{"n_layer": 14, "d_model": 192, "n_head": 3, "n_kv_head": 1, "head_dim": 64, "d_mlp": 512, "vocab_size": 8192, "activation": "swiglu", "norm": "rmsnorm", "norm_place": "pre", "norm_eps": 1e-05, "positions": "alibi", "qk_norm": true, "attn_scale": 0.178, "bias": "none", "tie_embeddings": false, "parallel_block": false, "extras": ["local attention windows", "gated attention", "capped logits"], "init": "normal", "init_std_qkv": 0.0461, "init_std_o": 0.00872, "init_std_up": 0.0461, "init_std_down": 0.00534, "optimizer": "adam_atan2", "lr": 0.00216, "lr_mult_up": 1.33, "beta1": 0.9, "beta2": 0.99, "lr_head": 0.00568, "warmup_steps": 200, "schedule": "wsd", "decay_fraction": 0.76, "decay_shape": "linear", "final_lr_fraction": 0.1, "batch_tokens": 32768, "seq_len": 2048, "doc_mask": true, "train_tokens": 177100000, "steps": 5405, "dataset": "wikipedia_en"}
Each number is 200 + 20 x the weight over the matrix's rms, rounded and kept within 0 to 999. Layers, rows and columns count from 0.

# up: layer 6 MLP up, 512x192, rms 0.149, rows 391-425, columns 0-63
# down: layer 6 MLP down (transposed), 512x192, rms 0.106, rows 391-425, columns 0-63
# gate: layer 6 MLP gate, 512x192, rms 0.144, rows 392-426, columns 0-63
up391,192,170,183,195,182,210,184,235,181,193,204,187,190,204,177,176,201,171,221,201,200,187,218,182,194,200,161,184,188,223,235,234,195,178,211,208,200,199,201,172,187,177,190,198,219,204,202,224,210,199,213,192,200,235,209,197,229,223,217,214,213,209,219,186
down391,204,211,188,204,217,180,231,193,195,216,197,219,184,207,211,210,176,220,187,198,208,203,205,234,169,194,195,219,211,174,152,217,224,200,175,210,188,218,205,217,193,194,231,201,205,189,191,199,194,193,213,211,188,160,227,215,225,166,187,175,214,184,171,198
gate392,195,187,198,195,210,243,207,170,200,208,183,201,177,181,189,191,200,195,166,201,171,170,173,200,173,190,189,220,205,222,193,192,190,181,206,201,251,191,206,204,228,230,233,200,217,196,192,225,173,241,208,223,182,193,200,137,231,228,196,202,181,194,236,209
up392,199,178,212,203,257,207,195,241,225,177,199,196,210,222,233,191,205,181,208,210,189,201,258,174,228,183,159,192,198,168,216,220,240,175,192,202,187,171,211,198,179,223,209,243,212,190,148,187,195,213,212,222,211,190,175,205,215,210,191,210,221,171,200,195
down392,208,222,209,195,223,216,187,229,185,256,199,180,240,194,203,203,160,198,213,230,244,219,226,191,153,151,207,186,217,204,170,180,205,177,177,220,219,247,207,184,182,181,183,181,250,165,167,222,193,217,192,232,242,183,227,201,203,211,179,193,220,180,186,172
gate393,223,180,196,189,210,202,182,203,175,195,201,189,174,193,202,174,214,175,201,203,181,237,248,216,232,193,190,234,201,181,228,197,215,214,179,192,162,178,194,199,190,196,212,208,214,177,213,182,160,206,222,173,206,174,211,172,218,240,212,195,187,203,192,173
up393,205,151,219,206,226,207,216,196,196,160,220,244,194,243,183,184,165,203,182,193,188,198,183,196,226,202,182,209,246,210,273,226,195,176,192,211,221,206,207,195,190,206,181,208,186,177,203,178,195,169,203,239,251,236,216,206,190,191,210,235,205,222,205,214
down393,189,242,196,205,202,192,210,222,211,204,217,198,184,246,215,218,194,168,191,182,253,178,212,204,190,191,178,245,165,235,195,180,189,190,174,186,203,205,203,189,254,174,201,212,235,148,199,222,182,182,209,210,212,185,201,200,187,206,200,161,186,192,227,187
gate394,184,179,175,198,214,222,184,223,210,177,158,186,200,172,196,227,219,160,227,211,200,201,254,196,264,196,160,193,180,202,216,179,180,234,223,198,186,171,176,212,210,180,188,203,225,219,201,181,176,234,188,201,211,194,204,199,222,170,200,201,215,197,186,180
up394,188,176,196,195,189,203,193,217,208,170,187,209,203,212,238,226,197,204,247,216,191,182,223,201,201,189,201,214,213,214,180,167,205,182,197,172,189,204,186,248,198,177,210,192,229,208,168,183,210,202,232,210,191,197,208,215,210,171,204,171,250,201,177,191
down394,165,212,232,204,156,208,201,197,203,204,220,240,191,245,207,202,188,224,229,177,176,193,213,206,212,211,212,167,199,203,194,199,180,181,178,231,196,241,211,203,170,231,204,152,185,194,225,191,205,206,206,216,203,198,203,230,210,219,209,157,201,194,195,221
gate395,203,201,170,221,220,216,186,220,200,199,219,195,217,230,188,179,182,192,222,190,193,197,228,229,198,179,211,179,202,200,198,192,218,212,179,211,190,193,196,197,206,186,186,184,201,215,221,223,195,198,199,197,183,221,209,189,205,215,235,205,215,202,215,197
up395,188,191,206,239,183,211,207,197,184,193,198,213,210,193,213,222,217,171,224,185,199,197,213,220,212,198,189,206,218,203,215,207,195,198,191,176,211,186,208,194,235,218,193,173,181,249,167,194,173,232,179,171,174,189,182,184,201,199,175,198,195,198,196,183
down395,227,188,191,242,215,196,183,241,225,200,200,183,183,233,195,199,189,198,222,216,192,193,215,197,188,208,197,175,206,209,203,183,200,189,182,193,204,199,183,205,189,200,221,200,213,183,186,169,193,183,194,219,194,203,207,187,206,227,215,210,191,175,175,224
gate396,201,177,202,220,188,220,202,208,163,195,197,209,222,199,194,191,227,208,178,189,216,170,218,167,186,189,204,200,201,178,198,202,191,220,232,194,237,153,170,193,203,190,176,150,192,185,217,215,182,217,175,192,165,193,193,164,211,184,204,206,190,202,209,216
up396,188,198,185,233,191,205,201,214,180,205,174,197,233,198,192,215,196,181,249,211,204,184,182,156,205,215,209,173,216,207,218,210,226,202,220,190,208,158,204,210,199,186,210,196,201,170,207,205,187,201,190,193,195,189,176,171,199,186,183,205,202,206,213,198
down396,184,245,195,225,179,148,193,173,210,199,215,214,212,205,199,197,184,219,217,209,211,204,186,243,208,240,176,176,170,204,207,228,193,191,164,210,224,216,181,217,218,215,217,190,180,195,175,194,189,227,204,187,193,223,221,233,173,225,224,186,201,188,207,171
gate397,188,204,200,195,182,215,194,173,183,199,197,196,212,193,160,233,197,217,191,193,187,175,200,237,173,196,207,175,182,234,168,199,209,189,191,195,226,200,163,190,171,221,212,183,219,193,186,199,192,208,218,220,213,202,215,206,227,207,185,183,205,229,180,219
up397,197,184,181,234,192,198,193,190,210,176,195,217,198,198,218,178,214,191,188,184,249,197,210,167,214,200,193,212,193,193,197,174,220,220,207,249,207,206,221,191,214,177,171,187,174,243,187,222,222,213,209,151,171,200,202,200,186,181,211,193,223,178,196,180
down397,196,202,198,195,191,186,200,167,208,221,200,223,207,231,179,181,178,220,195,172,236,161,204,181,206,168,199,219,204,221,180,199,171,216,215,224,198,199,172,192,194,231,218,197,223,184,198,182,189,187,202,186,179,201,222,206,219,164,222,175,234,179,204,217
gate398,201,209,181,219,195,219,187,178,168,242,156,175,187,200,203,178,220,220,236,211,207,183,217,237,229,194,184,190,181,216,219,197,236,199,207,192,156,198,156,231,165,190,190,221,240,179,216,169,161,189,203,191,145,173,220,202,219,211,213,216,175,218,251,190
up398,208,207,188,183,188,209,195,210,211,190,184,216,201,173,152,177,229,191,170,182,201,187,187,235,215,207,147,190,222,209,188,233,244,188,203,187,225,204,212,256,172,231,246,208,187,188,169,189,156,231,192,150,228,224,219,184,188,212,186,205,228,176,226,196
down398,211,184,189,190,189,244,168,206,201,208,241,204,261,203,196,216,187,184,196,157,174,235,179,206,211,189,240,188,183,194,237,179,182,187,180,188,198,220,198,205,158,198,210,189,181,237,212,194,200,214,162,207,195,188,209,200,223,201,220,223,180,216,181,218
gate399,188,171,203,256,238,188,211,227,170,158,199,213,211,214,190,213,207,208,196,186,218,183,207,199,217,198,187,209,199,194,178,203,220,198,201,230,149,200,203,190,212,212,196,208,219,192,210,234,187,178,215,217,209,173,200,175,211,214,212,229,229,212,207,218
up399,200,183,197,215,184,218,220,191,216,202,199,169,172,183,207,201,199,196,218,186,204,174,183,180,182,203,246,184,185,203,217,198,182,169,228,181,222,197,220,185,210,178,222,186,203,212,188,207,222,214,221,203,160,241,174,196,212,216,202,187,190,199,198,204
down399,234,206,222,201,213,212,166,225,203,182,203,182,207,131,222,192,200,205,209,204,207,197,190,198,207,215,207,196,203,197,189,182,213,204,195,199,188,186,211,206,196,224,165,201,204,203,185,195,176,320,174,195,196,203,207,233,206,196,211,181,201,195,201,203
gate400,191,201,165,216,208,216,205,180,202,215,210,191,196,210,184,187,217,211,216,179,228,197,237,196,184,201,201,192,173,202,196,190,225,190,222,228,178,168,213,187,189,213,176,223,216,165,198,227,200,230,173,228,179,203,208,194,221,172,197,174,179,207,193,220
up400,201,206,205,226,204,175,167,229,223,201,193,181,218,249,195,187,228,212,205,216,230,219,209,204,205,178,202,197,225,218,222,179,175,201,189,214,217,216,188,229,220,188,214,234,193,211,183,206,218,209,201,204,216,227,201,204,191,156,186,183,161,196,205,209
down400,208,197,228,178,161,189,228,173,207,216,212,192,194,229,232,215,180,202,179,231,218,211,223,176,186,222,216,202,204,185,227,240,212,195,180,184,167,168,204,191,202,205,191,195,201,203,197,197,209,196,214,228,176,225,190,215,237,200,218,208,220,209,217,199
gate401,192,174,187,227,225,209,196,254,227,151,186,159,224,190,185,174,172,211,219,207,194,170,199,203,198,193,189,251,246,184,184,219,190,226,199,187,210,210,183,187,222,192,217,200,196,180,190,190,205,184,212,208,198,201,214,196,170,210,206,212,205,206,211,197
up401,187,218,206,166,182,199,195,198,186,227,210,201,229,180,216,200,229,179,203,210,203,231,187,190,188,197,191,210,209,186,203,210,190,200,208,182,170,213,226,207,216,222,176,219,196,191,204,188,180,225,188,188,187,235,211,194,197,222,213,187,214,229,182,205
down401,192,163,161,226,223,197,209,228,233,185,215,200,209,213,187,186,177,201,205,195,219,186,193,229,222,185,196,213,198,196,212,204,186,210,210,214,207,179,168,194,205,177,222,188,204,194,201,204,206,180,225,205,203,220,199,199,180,194,207,223,206,180,201,203
gate402,181,184,153,236,217,201,235,171,205,211,213,202,179,222,215,160,172,217,198,181,238,235,205,201,213,204,195,208,196,209,184,213,207,205,178,217,215,161,187,190,170,251,191,201,213,183,181,188,191,177,209,221,212,174,199,187,239,179,217,207,160,228,214,236
up402,183,214,207,188,172,216,215,199,215,200,189,180,147,200,173,202,179,221,173,197,189,181,182,252,184,162,204,214,208,217,173,217,185,195,211,203,198,197,187,192,174,225,217,231,243,163,211,212,216,198,206,190,203,208,246,205,222,181,202,198,218,198,172,220
down402,225,188,214,204,192,163,191,176,186,188,189,203,221,205,192,189,182,221,207,211,196,204,192,215,183,204,184,159,183,199,184,199,196,213,174,214,193,227,227,196,228,178,211,216,162,187,204,202,196,209,182,213,214,170,170,221,187,225,198,196,172,169,206,228
gate403,200,177,195,193,240,214,213,197,220,196,208,205,207,179,211,202,220,228,227,162,209,180,201,226,200,209,200,229,170,182,212,225,195,159,176,179,174,189,196,212,147,217,178,201,213,187,201,198,202,200,211,236,198,165,181,215,236,200,216,219,229,207,202,200
up403,177,185,215,180,241,179,186,204,173,235,219,234,219,200,180,235,187,216,198,181,228,209,206,184,187,206,209,190,188,171,198,236,225,201,223,163,215,225,214,229,205,239,155,226,200,173,198,191,200,229,207,197,248,189,190,160,213,199,170,171,229,214,210,186
down403,202,192,184,204,185,208,185,194,214,238,204,203,180,203,181,222,217,215,194,219,168,181,196,212,210,218,191,175,184,188,237,218,108,221,184,182,212,140,174,179,226,228,188,207,190,218,210,189,216,189,216,203,197,201,209,227,197,182,203,230,184,214,192,220
gate404,235,169,205,223,198,208,212,173,204,226,220,192,233,180,170,193,207,191,242,188,225,206,206,202,216,195,212,174,180,217,216,246,232,211,229,233,158,188,196,198,183,209,179,188,240,191,202,211,186,200,232,223,168,189,168,188,227,218,218,219,194,206,201,219
up404,162,218,189,207,211,190,188,210,190,254,200,195,210,207,215,176,257,172,186,166,193,211,210,215,225,179,220,230,222,173,192,237,192,166,208,188,196,178,172,208,216,206,220,223,186,184,220,226,208,220,173,207,196,211,208,208,213,194,239,207,187,194,197,208
down404,205,183,173,153,241,250,200,212,211,209,209,207,189,155,188,147,182,210,195,191,179,190,176,205,188,194,187,169,162,164,201,204,194,236,197,240,197,241,172,191,192,188,204,199,205,200,208,169,178,219,201,155,170,159,199,184,220,185,223,226,210,155,174,197
gate405,221,185,218,209,179,229,202,185,199,200,216,176,183,168,157,225,236,171,224,160,208,192,197,194,188,157,188,200,210,207,215,225,185,214,185,209,230,211,198,225,176,160,195,188,239,191,158,178,214,210,230,199,178,202,190,201,231,197,274,185,216,223,212,207
up405,175,191,197,190,210,199,186,168,198,200,194,231,204,224,172,183,200,188,215,196,184,235,215,198,190,177,203,228,174,209,163,211,181,192,197,224,228,231,199,197,148,240,216,205,171,192,213,189,192,212,199,209,202,219,183,240,184,212,222,191,185,181,186,168
down405,243,176,206,217,191,197,168,215,179,211,218,224,207,197,204,199,199,189,204,180,191,214,163,215,209,186,167,200,196,176,191,236,207,242,198,202,192,182,198,234,204,185,222,185,172,207,211,227,195,218,188,153,163,200,213,226,189,193,168,171,188,227,221,236
gate406,171,187,159,223,209,210,189,209,169,198,195,188,184,194,185,195,206,197,196,211,228,187,197,182,189,202,218,218,194,211,187,204,187,196,199,202,198,207,186,201,193,182,204,180,202,208,203,191,181,204,194,208,219,200,212,179,201,215,187,190,188,229,181,153
up406,195,191,225,178,182,218,190,228,167,206,213,217,180,191,198,189,207,201,237,219,178,185,220,151,205,191,208,184,221,170,215,233,211,204,196,173,236,147,228,235,171,218,191,199,188,196,171,238,169,214,188,180,199,183,221,182,218,193,218,208,215,186,197,201
down406,258,218,222,185,204,222,195,218,179,206,198,176,202,188,242,202,169,213,188,212,217,222,190,199,197,201,210,211,230,179,203,198,191,168,199,170,173,187,194,199,209,197,175,214,200,233,190,203,164,247,196,232,200,216,196,190,193,186,200,209,213,186,184,181
gate407,220,224,147,211,187,216,236,204,154,197,170,189,191,169,185,163,192,184,180,184,182,206,166,182,214,220,209,183,183,241,209,217,181,190,192,186,187,221,239,199,201,204,201,198,214,223,198,250,193,223,168,191,196,228,209,161,182,195,225,218,203,222,214,200
up407,187,199,212,183,169,208,178,196,197,206,202,196,236,197,181,210,186,203,204,191,258,162,223,229,230,203,238,209,194,204,200,214,185,215,202,225,204,193,199,227,189,201,212,231,225,189,193,205,194,183,209,224,195,190,232,180,210,220,229,187,214,152,218,231
down407,156,280,218,204,186,153,243,200,211,243,230,212,210,238,201,220,175,221,203,205,203,184,202,227,215,214,214,180,231,208,202,201,147,219,196,195,186,218,216,181,183,215,204,234,199,208,180,190,221,193,185,221,205,194,212,184,201,189,208,199,217,191,216,202
gate408,188,200,178,196,232,208,168,181,203,206,209,214,170,188,197,187,196,213,190,186,181,221,198,214,203,199,209,224,197,182,204,198,215,215,205,172,179,204,171,202,195,211,220,191,258,186,185,219,220,211,199,174,186,216,202,155,232,180,203,200,217,214,192,206
up408,226,197,221,177,220,219,204,191,181,193,194,210,223,196,225,209,209,170,194,187,202,219,187,193,204,175,190,213,181,192,214,225,217,195,210,224,231,209,194,224,178,215,185,208,175,200,206,177,194,220,202,201,191,190,187,195,168,232,194,199,209,202,234,202
down408,163,185,187,199,181,239,190,203,209,196,227,186,196,208,189,180,223,195,216,188,197,192,190,170,197,197,194,197,214,187,200,178,202,187,173,190,205,179,175,167,179,178,215,230,191,215,237,206,208,183,179,237,178,197,188,175,203,198,186,192,186,183,172,206
gate409,178,190,197,186,213,194,182,193,184,191,183,221,226,182,197,180,194,200,186,202,213,190,200,171,175,215,196,229,215,215,183,208,226,182,214,204,194,200,208,209,169,176,221,215,218,194,191,189,204,195,195,198,184,205,224,148,206,215,210,180,221,211,215,172
up409,210,235,167,217,207,197,206,223,215,191,190,192,214,185,191,185,199,179,204,198,216,214,184,213,187,175,199,222,194,183,168,226,204,195,192,220,197,215,216,211,231,212,204,181,187,200,241,204,202,183,182,208,198,212,190,182,188,195,178,210,220,178,192,212
down409,160,217,206,226,215,166,206,187,194,225,190,231,200,193,166,205,196,172,195,173,220,163,219,196,190,182,248,230,217,159,216,187,198,204,227,208,174,167,181,203,192,201,194,196,213,212,204,186,213,215,197,210,218,218,184,175,219,196,214,179,198,228,176,179
gate410,158,212,172,183,204,211,251,178,168,213,189,158,213,179,180,190,192,196,168,182,231,172,198,174,163,202,231,210,185,210,203,177,196,242,225,194,188,213,182,212,207,209,192,159,236,193,175,186,217,227,196,192,193,204,230,206,205,192,220,221,194,199,196,229
up410,205,214,188,201,199,199,207,186,210,247,177,187,209,195,202,196,196,220,193,200,205,181,225,180,202,191,228,180,203,193,227,178,177,182,224,219,209,184,210,206,209,189,180,183,220,184,207,182,203,179,220,166,189,217,214,221,233,193,205,181,220,188,228,228
down410,180,212,216,205,168,192,212,187,164,180,232,198,213,236,218,193,229,185,193,177,169,231,209,216,223,184,208,216,193,204,222,242,228,208,186,192,225,214,201,211,236,242,200,211,220,214,201,220,206,198,197,211,232,195,199,171,189,209,197,185,232,212,207,224
gate411,203,187,187,237,212,197,171,201,181,219,226,201,213,223,184,186,193,175,221,214,193,192,197,242,157,183,185,191,217,195,187,214,189,181,217,204,215,190,208,200,193,213,182,221,236,220,191,214,181,192,234,190,195,190,223,200,198,213,239,227,205,202,217,195
up411,200,205,200,202,191,200,204,224,211,199,196,184,181,210,212,209,207,210,188,206,197,196,208,193,198,211,171,148,233,218,201,169,174,186,183,203,188,232,200,218,238,199,179,205,223,182,183,164,210,204,179,211,216,235,207,206,187,212,211,194,228,174,210,215
down411,187,191,170,152,208,202,222,181,175,220,205,214,186,194,168,215,213,176,177,205,207,196,207,227,176,205,265,211,176,176,203,177,179,206,241,197,187,200,197,194,199,205,194,183,176,187,212,252,215,238,185,223,226,200,203,200,185,239,214,207,182,180,218,175
gate412,161,195,216,190,217,198,204,185,133,216,155,197,230,206,176,194,197,199,220,196,173,204,184,185,223,162,215,173,184,215,186,168,163,185,204,223,179,192,204,172,205,211,211,196,188,202,244,219,184,200,209,204,196,200,203,234,200,233,211,184,196,232,199,240
up412,180,218,168,202,169,217,241,172,178,209,203,207,230,213,209,218,188,209,169,218,207,178,180,197,202,214,190,192,194,191,157,215,187,198,198,189,200,207,183,193,228,211,202,196,184,163,168,205,168,184,193,170,168,194,204,203,171,225,193,204,196,216,200,231
down412,150,173,223,218,230,202,178,217,174,211,184,192,233,193,213,200,203,185,224,211,185,238,175,179,202,171,218,172,204,191,218,195,205,170,237,186,176,226,230,193,196,174,217,198,214,219,217,210,210,189,211,220,210,195,189,222,218,188,195,236,212,209,218,183
gate413,163,153,160,227,216,215,250,187,167,206,184,177,194,209,205,212,201,246,182,209,196,178,167,213,212,205,207,188,216,205,164,175,165,226,199,175,243,205,198,195,214,204,222,166,224,178,234,218,189,181,205,207,188,174,192,192,211,235,203,184,194,201,214,222
up413,205,171,190,221,200,199,200,172,203,173,157,187,165,201,216,198,211,206,189,179,224,215,201,192,209,234,197,151,214,198,199,158,191,250,147,206,258,192,223,199,206,236,203,166,207,221,179,198,174,210,215,186,231,223,176,182,212,171,203,227,191,211,194,172
down413,231,199,243,177,177,226,181,189,245,178,180,189,237,174,169,214,221,179,169,205,221,241,199,204,168,217,218,181,195,169,232,206,192,175,198,203,185,169,181,222,235,174,227,194,227,202,181,174,231,226,176,205,221,197,154,195,171,192,217,189,204,223,203,185
gate414,194,174,194,201,209,219,220,221,215,180,195,168,193,194,219,206,232,159,208,243,196,211,200,200,212,175,145,182,183,199,193,223,210,205,220,214,189,196,182,212,155,172,184,212,181,225,220,230,201,207,199,230,202,203,197,190,223,210,230,236,177,249,221,196
up414,211,194,177,187,202,210,233,218,163,203,188,209,182,203,212,196,147,194,168,189,227,190,189,187,195,179,197,218,170,198,213,186,219,203,169,213,203,191,198,188,232,181,235,215,247,203,226,226,231,190,183,220,202,224,221,167,180,187,161,221,223,193,167,195
down414,180,205,176,248,211,173,234,221,259,226,231,195,217,220,180,169,247,220,222,211,236,186,203,211,199,220,176,204,209,202,204,229,178,224,182,185,187,187,202,191,221,181,178,220,171,221,179,188,193,195,181,171,187,213,209,234,245,205,234,197,210,201,236,196
gate415,189,214,176,197,171,219,198,179,197,224,196,213,208,214,210,208,197,205,222,205,215,222,164,160,191,224,203,140,178,190,203,200,178,191,181,187,191,206,190,216,227,189,194,211,223,196,190,205,208,207,232,164,194,205,231,237,181,191,210,231,200,186,218,205
up415,193,178,231,217,236,219,184,227,223,178,226,205,190,207,211,185,201,189,220,196,202,196,187,208,194,213,185,202,204,191,208,212,224,201,193,217,183,191,189,192,193,198,219,186,179,212,193,152,157,214,219,218,209,199,164,183,217,207,187,224,196,198,197,223
down415,171,223,174,217,176,215,207,201,194,230,193,193,192,244,187,195,195,206,196,213,212,210,203,176,163,167,224,189,205,205,197,210,205,165,198,200,184,196,188,207,229,205,205,188,201,194,199,222,188,166,239,213,214,207,227,217,194,182,196,208,217,205,232,192
gate416,230,221,175,204,240,216,220,207,207,226,176,187,219,184,189,206,205,193,171,187,227,182,185,220,200,188,200,226,211,196,180,200,188,204,205,161,205,178,201,194,206,214,200,213,210,203,194,201,187,188,175,180,193,208,186,172,207,184,190,181,214,218,217,188
up416,185,174,198,202,175,201,184,204,202,201,233,239,190,209,181,202,193,209,237,193,180,193,236,186,197,199,203,214,174,223,222,203,215,207,200,240,200,201,182,210,181,194,193,175,214,218,208,219,178,223,216,234,217,192,210,185,204,198,219,215,180,219,206,204
down416,227,199,181,173,214,198,213,235,190,219,171,189,211,179,188,206,211,180,157,184,224,178,182,214,191,192,202,206,230,230,189,225,196,187,204,178,197,182,179,195,209,211,219,214,208,189,196,225,193,177,198,170,188,214,191,201,181,184,197,193,209,209,220,205
gate417,202,176,157,188,203,211,226,207,215,168,174,183,207,204,227,175,193,195,203,184,191,174,229,193,211,207,190,207,175,207,209,189,198,240,217,168,157,192,193,174,196,190,202,202,209,179,226,200,180,205,206,216,174,189,193,160,213,206,205,230,180,214,231,240
up417,186,201,231,163,205,198,193,155,160,222,199,160,173,183,167,229,228,191,173,194,209,181,211,195,191,177,181,168,207,214,212,185,206,167,201,209,228,197,221,250,192,242,192,178,204,214,165,218,205,209,169,251,190,221,220,191,212,194,202,185,216,211,192,168
down417,199,194,224,160,247,232,189,175,205,179,230,205,185,182,228,198,203,197,197,179,193,215,187,214,204,186,195,248,193,213,186,179,150,209,236,175,220,159,180,190,185,217,217,191,236,198,180,224,207,226,190,193,178,156,207,190,206,210,211,207,187,187,194,185
gate418,219,178,172,200,199,207,195,187,185,214,185,172,201,175,199,152,215,214,223,212,179,196,234,197,204,192,206,189,147,172,172,213,199,213,210,216,179,205,209,208,207,193,200,197,230,190,190,193,189,207,201,224,184,180,242,137,213,229,199,229,174,231,240,208
up418,180,200,218,209,185,228,217,215,199,195,206,208,182,205,187,250,194,192,177,207,182,217,184,212,229,223,205,254,228,202,206,189,181,209,225,168,168,187,250,169,192,202,180,181,230,204,241,205,217,225,197,170,225,212,201,179,227,203,176,200,215,222,190,201
down418,231,223,217,194,195,205,232,195,227,222,235,221,201,221,174,192,202,212,224,205,201,204,187,172,180,201,196,199,166,211,213,180,199,188,187,212,174,183,187,168,187,247,242,197,217,211,210,195,203,185,212,209,212,205,218,204,209,222,226,188,202,230,180,189
gate419,183,184,204,253,182,243,223,206,218,219,174,219,188,181,202,193,215,207,208,189,203,205,196,202,205,208,175,196,205,212,213,197,208,185,206,225,201,213,207,182,212,203,212,190,188,196,228,205,196,182,227,183,192,148,195,199,226,211,202,186,221,239,197,196
up419,185,218,209,199,190,200,188,201,234,184,189,203,211,214,193,209,231,222,206,192,204,201,215,199,168,213,188,191,178,204,216,209,193,220,199,194,193,196,195,205,207,170,194,195,210,181,229,217,218,181,207,200,156,171,199,227,210,214,213,194,217,221,187,194
down419,230,197,207,174,204,177,181,197,187,179,176,212,234,213,194,197,197,216,203,192,147,208,188,192,168,229,186,198,197,165,204,192,197,214,167,195,205,199,200,182,176,210,206,207,210,210,191,208,207,233,192,198,224,216,195,205,198,208,191,225,179,220,220,229
gate420,243,169,190,208,213,297,196,191,220,156,179,188,197,188,235,214,214,219,176,223,197,189,180,209,201,189,188,228,210,212,186,218,174,200,211,228,192,192,204,200,196,207,168,180,180,216,218,205,173,223,192,217,168,189,213,176,205,192,226,178,179,230,208,206
up420,187,197,192,188,185,186,193,233,195,180,198,201,204,207,200,214,202,172,227,208,176,166,234,190,209,192,154,168,191,188,206,210,227,153,213,169,240,171,206,206,150,171,179,178,185,187,157,170,216,210,200,216,245,166,192,200,194,198,207,216,215,214,186,174
down420,220,227,167,187,263,198,178,258,182,197,176,192,190,163,209,180,197,203,204,209,193,227,182,227,205,152,170,202,197,194,199,174,239,230,210,210,185,201,194,161,195,213,177,164,191,213,167,192,185,221,212,171,215,186,198,224,221,238,176,179,212,226,180,177
gate421,195,212,173,209,198,234,202,194,209,214,170,158,198,167,195,235,187,205,183,168,220,200,184,242,198,184,216,223,195,208,206,187,198,194,242,205,214,182,188,215,226,220,155,180,184,223,162,228,194,202,243,217,196,186,195,218,212,183,264,227,239,209,222,232
up421,202,194,244,194,200,201,188,188,205,224,240,196,196,233,162,186,232,188,209,208,229,198,192,226,226,236,225,207,204,261,186,239,165,134,205,180,229,163,205,180,203,204,201,188,145,207,214,213,161,254,184,193,200,170,225,176,191,194,220,215,179,177,177,228
down421,218,221,256,208,214,206,228,157,225,221,214,220,207,200,185,223,200,211,191,219,233,235,229,197,182,188,209,209,213,175,201,190,168,211,162,179,197,242,219,201,196,179,204,207,220,185,229,210,190,210,197,212,210,170,225,212,241,202,189,223,174,180,204,169
gate422,203,190,121,177,245,232,184,252,181,171,190,201,173,196,194,176,152,212,193,188,175,209,229,221,209,160,206,231,192,209,187,185,204,181,193,173,219,208,225,183,193,237,219,200,215,208,182,192,212,216,214,200,194,191,181,179,190,195,224,205,215,174,220,180
up422,213,208,186,223,195,191,230,195,197,187,207,185,216,204,229,190,192,212,173,171,186,206,203,178,205,200,191,183,216,214,191,218,223,191,227,120,214,215,210,224,223,194,175,194,185,166,189,231,212,202,160,161,178,190,211,197,212,194,199,204,221,225,169,218
down422,176,203,170,218,194,134,209,237,188,197,184,186,184,237,198,204,188,182,183,218,219,165,187,208,167,233,219,188,162,202,195,234,208,242,208,223,171,219,191,199,223,232,231,195,194,212,172,215,198,163,209,228,171,192,222,199,179,201,183,202,218,200,209,199
gate423,195,170,180,224,184,218,212,196,172,186,182,181,268,197,178,198,192,195,211,183,179,184,198,187,243,200,211,198,208,202,175,197,232,179,199,185,188,181,178,221,178,213,212,211,239,177,203,163,186,222,226,224,201,192,198,189,201,221,192,217,191,216,219,221
up423,202,224,193,199,140,223,197,216,201,141,219,216,233,197,198,182,220,197,216,179,217,187,201,195,213,213,228,199,220,219,156,184,190,211,206,212,201,228,160,214,195,167,219,232,204,183,168,190,187,160,209,176,172,209,201,181,208,206,240,199,214,213,187,163
down423,212,150,169,185,220,227,203,210,178,121,179,210,253,174,229,191,152,187,168,210,199,207,203,188,191,207,183,188,187,211,196,204,200,159,209,210,191,207,211,208,203,210,197,166,180,201,202,231,193,203,199,213,211,219,203,162,214,222,176,196,228,229,184,191
gate424,217,178,187,207,190,219,239,201,189,215,165,192,165,207,168,174,187,176,242,220,183,176,227,215,202,187,212,222,159,209,219,161,205,199,241,196,160,198,171,161,195,206,206,208,240,140,170,225,173,204,208,196,198,191,214,174,206,195,231,233,157,190,214,183
up424,183,198,223,210,176,183,184,163,159,187,171,185,243,166,200,238,202,196,147,186,237,179,213,130,202,238,213,165,219,229,214,220,192,219,200,200,203,186,214,208,166,198,198,216,109,196,175,214,173,201,236,202,153,159,187,244,182,225,210,211,161,198,190,233
down424,198,209,184,203,217,194,203,202,209,191,180,161,204,213,178,214,186,181,138,186,202,205,208,222,182,204,202,217,245,226,219,161,184,215,224,205,208,198,187,179,179,225,217,206,189,241,188,254,207,207,203,184,210,165,207,213,200,201,241,194,149,163,195,259
gate425,192,184,194,209,216,185,188,192,205,194,210,209,199,200,168,165,184,211,218,182,210,207,199,208,195,207,228,215,180,215,223,203,201,182,195,212,207,198,209,166,211,201,206,195,198,204,215,195,226,197,198,226,203,212,204,203,191,191,202,205,219,182,190,192
up425,186,193,207,218,210,226,235,191,198,197,177,190,180,182,228,207,204,215,206,227,160,201,189,176,217,190,194,200,206,199,186,234,195,222,218,152,181,196,184,187,178,193,190,239,192,189,187,217,190,228,181,183,190,190,209,233,172,203,189,199,201,255,222,217
down425,205,215,199,183,201,200,206,217,210,222,226,187,195,212,194,169,177,221,209,170,217,209,223,220,183,189,219,212,222,227,183,195,200,182,171,207,206,212,209,192,204,206,203,173,209,190,228,177,202,210,222,211,215,200,208,203,207,189,198,214,229,148,185,193
gate426,202,193,187,237,196,219,210,170,150,201,204,208,199,199,181,188,210,195,189,204,216,204,218,213,214,177,171,178,168,190,180,201,190,171,208,241,188,192,200,230,188,193,162,200,182,154,168,227,203,210,233,216,200,216,188,167,217,208,229,192,176,182,190,182